Each number is 500 + 50 x the weight over its row's rms, rounded and kept within 0 to 999. Layers, rows and columns count from 0. Numbers have three digits each. The size before them is the row's rms in percent of the matrix's.

# layer 18 MLP gate, 512x256, rms 0.0906, rows 85-93, columns 0-255
102:573532496457405471480495469574573478446506437482548477542468495462424555411475578546481600482484475523461563532532477470536498491508452433468529508499494434549472544453565449407509563482578482549531464475412509495485574395564500485484568499498468569468470500476531458481381359436553537582451501474481537497467472539484468470502549459593543544492423434446500505516434549449595539477505501645462471493538519564518493583394545442477467493474477578476456491443491601591496499450477492494512563448446554466487479535546491568556564465534542507517470494567502573591459568496499552497523552539552425499499501446492560471604517492502552503461489514668543562516512596512598563466464528448467454522346391483533543563479465499495574441516531438506443509491587464513398527465511536
097:504501534493496539556533533368545491432537514515417556482504585493470604415501507503508564502466454470539484495512358477570582571558558428524510475560491412503507473527444521547543476528561472611476459485477344473437500412433395389532478471485517675477526404498499453523569511546486540482483577530513500484457523484479514482536502457539476504530472534503398535486523553471497514434485467571418534356570457514481467485546508557509529520547520582443587507466522468536518556473528589500592505481478575512493492420528437512457580535535505529438489405574486455584404508486430500475405537501491419451447543472467447470446523514454543558386437523500563439536434398522513502517537481507482493537473382467490575521505496436511506459493468529516539479460551552554573514488461452
106:510511497545481444474504502535553524469528482535497461400530495392528499445571516523490489502488400512552548429480549409449503549550523541484647443601508464452443475498431501436553500545376489515477467429436505514477370537470446474471518491481440469492528502448481535441508558480474602534492515475450394520535427606491430481474489524507530465389571547440489528525526459526474478580465509605570472585523563495414542510506527479469520512466462523549520400424478469578612401556482528560544452501492503549536429538477454496559544443483420533535451582570554472518515400544459512382616551485455497536491571543595423539483493484521420474532416495516400510499559457508501519580453575459542469595517396450516446478493507514426417518486501491555498505470538545575510530470570529
101:486472544529527427584530529467494570524555433585511575545537501469488460505532448494427408514393531490430521455582563497492558525539688531453544552461525484504472504571589459466512591546502542502465453571486538458462433543499539558614567551516462500527528613574438457508416474512566536435530497477492489428518519491498485557452508595506582597517620530501496523476447619460432435406547459510554517570491499516550571514501454556507505518533524534498527412598468461477516477413443463508444499495600475540539504516487454483538433469501530502486455451505490496519504568481469484519405546530540457415531538474511449545469416492466429546477527545450500545509559539627531466498565533344561581477533482548434554444565485497567467467489450517568540495478504458581561499562547432
099:518541545494491456420493516503542510567538422546584492599548571531481493547465475490516401476491445591548465492512483513386415553496445524481533418520500400470464408555483489543546466456585401636458440500500530604496534545486568466464463556492447458443530488527538457509409526480548570523444499478500622545495482454477548510568453562455555552525493470500422541586487494515498486478465532541546517445416473513435415500571440581470560446522446538470389462470506498513435367516520530451340560528430593495531418473544493519443479530468549565532561449412439433551545556548541515472573505463475496511585585557458488488446557517460501476500452572506458527488526420464487549548496451562530593484576449585462429435533507530483566497569507532472483463552440495548521528554496481
098:440449524478492488570552531509560489507618467515472537513472519528525596491526469497558463537485478437518441504463548460378489467554522444542503560480482445471488607417432521548508651519498501542550587591543510514428599545479443576550482521481401515525432454558494431497534490529511489530570491542501468524491531496634523427468454436542493492529502469576504446512393434508570583473483443566440465396486521527498515468469520538508507414406536488468540505525522490543435432473497448488527529488431430407461532445521613533472536446472497504503548446446488538413414522453475534535573521432427482383450461535469431512360540539426474505541545494466518391442421489501469439557530529549449429461411449603542558493550513565464591500535445460445455462462490546517519504494577527
090:563475432523510528487421537496564542557558572464501435528452489479490430521519490593563532459537484390428508510557466574399497512483469505494541588479530544569492547449450435546587517574466510594548563554517526406478448524468532535520553456494421430466540492553480461449534604439556526512542480442417481489513574540582493496538546502558552481554495603463541424464422537574521477487492463465467515547492500478540560491368562443460504447487513443502546514449492542532464448535474452493522508415645480452476600501543433546549531463572546522438523435388471480517573583532507434442433527578514541439430451486554503398529426514488463517492481476489523512503495606553596508549468513518516475514469484540522448480484418433458478501395556587643477551549503591518553557528476440
105:489473454469392602485415509551555407438472552453504484426514474438521464478466384480482541477473486505477501510506571528435583518476477589470496529512499464506503529505488494531441496460582470518484496576525530448475522440536482497510495503548535448442457568543578459468444408491551514451541545542469399521466562536452532385453585542550472567510436426529478500525530512538476510516511545571569447452520499465502507543482375477535535543445467508495571493507484500399549563415436408556429461570571473435480412477582499445394495419428550446492546514513542492531451409443489646485573525508470463507442405545484472622554422559601510368554590473498443532529515511522573593531422511533464522481480443505434402459531571517520441505497509482466500495456500452496523456395494552
102:462503477423464487565511552515476462513518470496566518494468510478524514355456581506519441507497452600580455584420417495528531422490544498605535554489443584439478576510422541495467445450537517514569523589511403530468546453477590388438470473497531394544449401490481532453401464481495475529500520496497450514532535463562579501391542460456517475575409452421409508582510452437464534485568431464537468609555479564544477510485544489469522513516478436515459490515507576516455485484631527481558442530481531488519421618490558552525461434612479538475553519443575404519490525568561418478456478507452543473512476480426514525514513544458496421467463498391554480598478448469482560547494588418515577477497515409468484542556528525499488517463542519554499549508488594564464460504529533
# layer 18 MLP up, 512x256, rms 0.0948, rows 85-93, columns 0-255
104:529509481434464463510566548468581472537471440410516494477592441426507460512573524508450527519532537429442442522500504484573488502425461436453457487379413445481587455489457505426487446419467473435432473435461494542512532498537467416488583519507475515453504458432541473548452523464554507470507608589533491439389479522466450510572536539427455539442465461474451502528550528534482417517527514620542481542456472511408507510486451506425517518519458496511426475505488646580394531372509473444480583541488441492390458443474521524569516514527622569452559507486514552578423431473524474540537485454508521472455516466472586441520502516417538539484476574569489500522454564499509524437508544446543511570512484542463467419467440467492498499590376433554467562497481489578425376555552528
097:435488458582537490443537488549474555480490478478615563467406536464579468504564496494446535534489482496508609504500495490502439491560519538515479516518546474490551537429518604506503491471586440415430555503577587489527532526539527510428544494453436481399426586434433517452512487539564436434643523451518477540536489553541528487513496452548509469428497551492543482461504477392386522543519493523516457512460562506460494515564467489422540581496452466453500545577576571489501510506553577488476431552480460422484542390476475421564416484512495452481512502358480458541573405545470442466607481509432580510507465549559577495573483554522455583520585490461472529513428506476424500578525584417548447481560644484468523562410472497541470518458497455553494460589443447515452485475504556
107:547424473490496535525463527435499540495426551569408502455448465572451499509523498395485517538507508593423537430485445517499476499429523496441496431474562555563571497518567539488613547434587423510491468559449509568497504510440510554423472411575577570518554476453485475583459618499502426454532409547526515545571543454497481509458530511428482558518472531481553490511482553522446434496429518591555471390387478458480471535435446459369510476493600474488481472426477480522499551479557453420486525527419470498522550565420566407515426502484530428533490539445457496521499432464419430612481489584452461492526563454478480577455474492514580510473513517551510605469529600410536452553438512593504506478558442523576455511429478486455518556454414499436514539452536575452508451494461490
105:491524540456548570558551456468525481527466522518532465562465538430473455452488467442533480475529523485500423527494565579487508483534606487517582485505412489386473462487594450507524532530542513490526446636628504468439452551531478588561523506426513546486518467612535484553510439582364483541496517438426533560581473502574448487519480372513506486477549496460454553506607498469566490459560476429565550466548494492547536476557445544485470396424503482519554438561510471476498408361574439414469516460514460570432539550525505469518423488504503562549473454487438567627476541408452409578483510547483475472486506500452513468486548521486462534472534459553514532514533549442499508456460480498440489630460475482430406440504460508545505512440469488460551456418412466582519551571441545
095:532417477409571542559538448450592507475464428534513541597478550517485534556435527559493555612418492496489540521492510529538529506488473579452396516508508560384544559496472567493493492481481484536482543518588504520531547530406450505441507546468490548430537512558475458507560493481509545421442612542492508522596480574454555467532530572388554616548538527393472581429542482534481510600478519485564511510443397622538427465430475522446477385422521507506407534518467457568405500435489562485511543484471482517474527429524516507443560545482517474415520494476519528544458529533545505410570514521502529492564485482416471505459516439474651424519525489508486452463506543465439584493454532489559401501536537465561453440538482512596567482481515464551446570615528482506537470490435520
093:572463453543469498590504495454536481421428496523602496464496609406527526544492485516532411482563568504516538479525485500591498472499526430499472494487508557505446480490475526511433478461438556474479523477519554531539509550583487527505460513504456483455479482400509492437458554488508434482509516397545469443576517496530515523464486462523486531526443441521454502488449414506497575516500466488471601552431516582557556452517568531464532496532578603452465557459480556633514456551531418522557425488485372389481512597598499551544495481499508498458458518548490376479584378477522492492473527556480413429436543483423524540506537516520540548420589495371515556530507437446337468487606462494536465470530527488600444525416452473532555494497534528508488508474604486442409409440540455
095:495504429416467526526376522564510478506487568497522538426442572475500482351537456477552464570520529482442508528567543528467457431497429578407515475423613525522534435481521468564551504493436442549402504489534536468362415442509431586534568487482438577563500466475449501484521470503446441491478515491535494471500474530555461481594441396461545585463451598509551561451374563473471551471477472566553453499519562502580609536454478520503523432478547461395516401472492474474481430449397547503520544542485511556432561470454478470504572503536465581552444538470407533503452486491462520493506540562425515518419499451556509459473578509526395625496439553417396530481500520432517470524515451481529503482552552483456569452496488528532498504486449566567460449534461447536516517487513468
110:433424446594542507427483593540473524499497481524498481387534384538531515410462465477479438528493485447483381435457409442409511597492444464497597528529507434493479472534501420500516508432445414528588548488489479491492489567460467448574527621531534581482526390405510412448482527447483469571525564528531441544439417497575525473531535518539544441551454444504488530621524492452506527502477554420502467575575450488578434423497491498474498589443490581507578478469436522514537475522504601536485470549453469487488552531508465491471473420479454561438448527513510534548461516506474586547545543473466438501537506565436511525427464485576489522443498552545525530562443554473461653523492563585499618484504513471524497492544542491483489473478488493488517383502449425404525447396528483
103:487441467458543501471574569599435623448587473572539461558555509447492544514633525530589531533521433439452459520571589436504515486509507586478423492551456493492486512431550421462461580432546425468475466475476448507458473491452511441598489480536507473544445637574574532567451449532449463493535473509520543451469516565470573489525508481447565527508443475483503518503495582447446521536461440451534530423544512524405521422452529445523562485578507454533419448539565493536495523514579536558525564484554564580444509514523478519460499443563463474435387471477479415528506546500556512535468530566481483446473452546430448560411464439447470618541473534439561509535396514544533532442503417536498547553406519552443506490499512522448551473493531509552485455525504664430399475536488501
# layer 18 MLP down (transposed), 512x256, rms 0.0446, rows 85-92, columns 0-255
104:555489499551510515513566443466515588550483441481564488534484406506503459513490478577601430469457447506578464530496419574517378557492557521514582515550554510536386504567420461363449514516451430549455487576529536445466444485471449516449499533490456534512501502499582439494550443399516461513573509554494500523572551551419461482447473450589429542457610450410537445462493560485431517517422439427574483471629564480601534509471520455456475398469492439593416521515527428525472583567509500486449487447517502583491488446519453525500532436514466458557496487497444534508506486485492530463483496524478545560526460605506530498530441581482516442513545558472525516396498583457545448495525484502560492470470487414505518439391513462526511464489515474499419558441631500414588423525430492
096:577556410475529580495440480445519481541558458441557451569512564489491443533451519564430473468403527519513456493525599557529502539492458465518573568517563578608519472504468495558590509415443506531580511452558470548519501434461619555546550532490555538516454475497425466603507489474395457615538482481398510491478574455439472563418535511461567460498432666503493486482439451523508466499550442508433477456537562475508457418583605435564551414496482523554481436565420432420541445570496511506491515472574452534560532521454476534646509513444516436462465480462514543493455447470510471506489499506485467505504618446462528529540545505557602421491536561498507506522522432453560504399544463454502562517522444548563467525489418531479494512496517551549440471501519556482442558509538429
105:512527504502488477428433446553562455553576600510417603490597442468451584475615521496472389439552434500549488561572465415488485613538484514434512498470536436535443445525426335437553523434619409432507451514443384490488610489556468454565453556478520485469427463465477498430614531440484492588486468522489487490493514437502524489454430473459586524471569515499525495501508568462435508523421568486540476511486508446505523527532493538620536516446498514512534605460487615511553499462610480525505437436417429406498518508573539599495481516546517526580480498448498520468454483540506473516512486509499514574530460596524457544520474544480512546474557480533497510481511427536461487559483457450536585468484519546474491635493517519552466527540453491479441457568538517554512572485467525
108:612423486558516529500547495491596503462522497445544548474528409554437468607409502560460491542573444483469573521406512558474497543397515423433451531591537390456472458555424534437489429501353499469507481447525517522436463500523472507535549519474534533513512614478524479502443536478484565484601559440455493525535596532471577414530503474495441507445510504456565517511532462493518453482349499548426537556447507524524478455445517532406595466402526547504423443388583391530548503543527530512486428620515451485447436502520501473489498467507512511476519561487566421435455555554563470538522492451498454515563538407484596550552502483467405552458480559526548419486489549517497446586435538545457528496524537610546555469521476561499477480519494498475506518489512520580471511416510490
097:553535557433485562492475566485439413566519457470511477414479364504424443459591516409547479457487540578534574496519609460457532461498438466508637538551469520504527479465497416482462620531440576503519505498602476441470498424502549502490510529502571494560526484478509516457460477535457513476544521465514420489414557462535474516528506475523532544483471478415525466511512527550531391524549394475503560571528553476548470510536563506462596400540462498444505447512516482406536472527501502529566536559511439441469428605517541456451485554492435592531515582530537536470504413582537475559499405553573534435459441510525512572494501468573453402552500474472450512565492463588556446519558533470506569523471398437417477521501485453479436425475424493606481457371522447527448548573515501
094:566513472489519458504484474494453505534563551481558442498508560416551460537445542473461527490519490417509453494551434496610521420545445581478422532374472493466425540449569496502564456491518430527488484447562455491460582509511522513512554485391493506544592527506504504599496530470519542472453489460615521507468601574430456493463454513531327430489521518591546433387509559396498482472450466449542531425405477474478565523532346610439533522456474444503555504441495484430620527508481498536578514530501539566495518469541546548548531508575560448537504525498546561515463553418514506443492539558458427480562461476544439439500410524471531485503475549494461538451440419492461565516449548587560523547548515462496438535397444458519490564427520428473493528517502553419478476545560445
092:582523474572564465496525472405561533516499505436467458459511522543506480420471532528444539478558613589478547499420503514436491535457503522477563462557493656541469518568586482485528446358480532537537484519509464442590526521455511468402506433461465545404417469532529525477537584451539557507474479486501438447511479464471497537504587512473505577477543447483620617490554517570480468496451423518515517512538548449491527527437477570473371534547526469500431507499553516500476465472478470593431470538540521511433465513479640455507475447499512576515450448507539433505469514514468444534457427559510423445525502440463447497490505561590539503618509404448545513449526628495494510393461579433587450462481479431535405599501441534482491590509471524555492492540612550475486488506514512
112:446558493482513556515539555526432590552523486472494563468554531490528500473476457500510531506525471521471523579463581542490460488544447487558494422470409494452530546489485476458551558486531554611475542456555565417510567442547438539527485455401564453422508527444477465458475545547518562525464551530434509485541459448492489578495561442540406540470523534491545518557525514484463526468582508575517551500508515571542501579451485484515504522527530402560469553484490584494606408483503506454494480402526370540546415501542559463457392506499463446581571582530572575464542462529538523576543430544497515527557501474507427527563544580527425527607535497414495520404569479571491533536517569503607527575535572416588538485498402520425488567463573589622496519373498507481512497585462503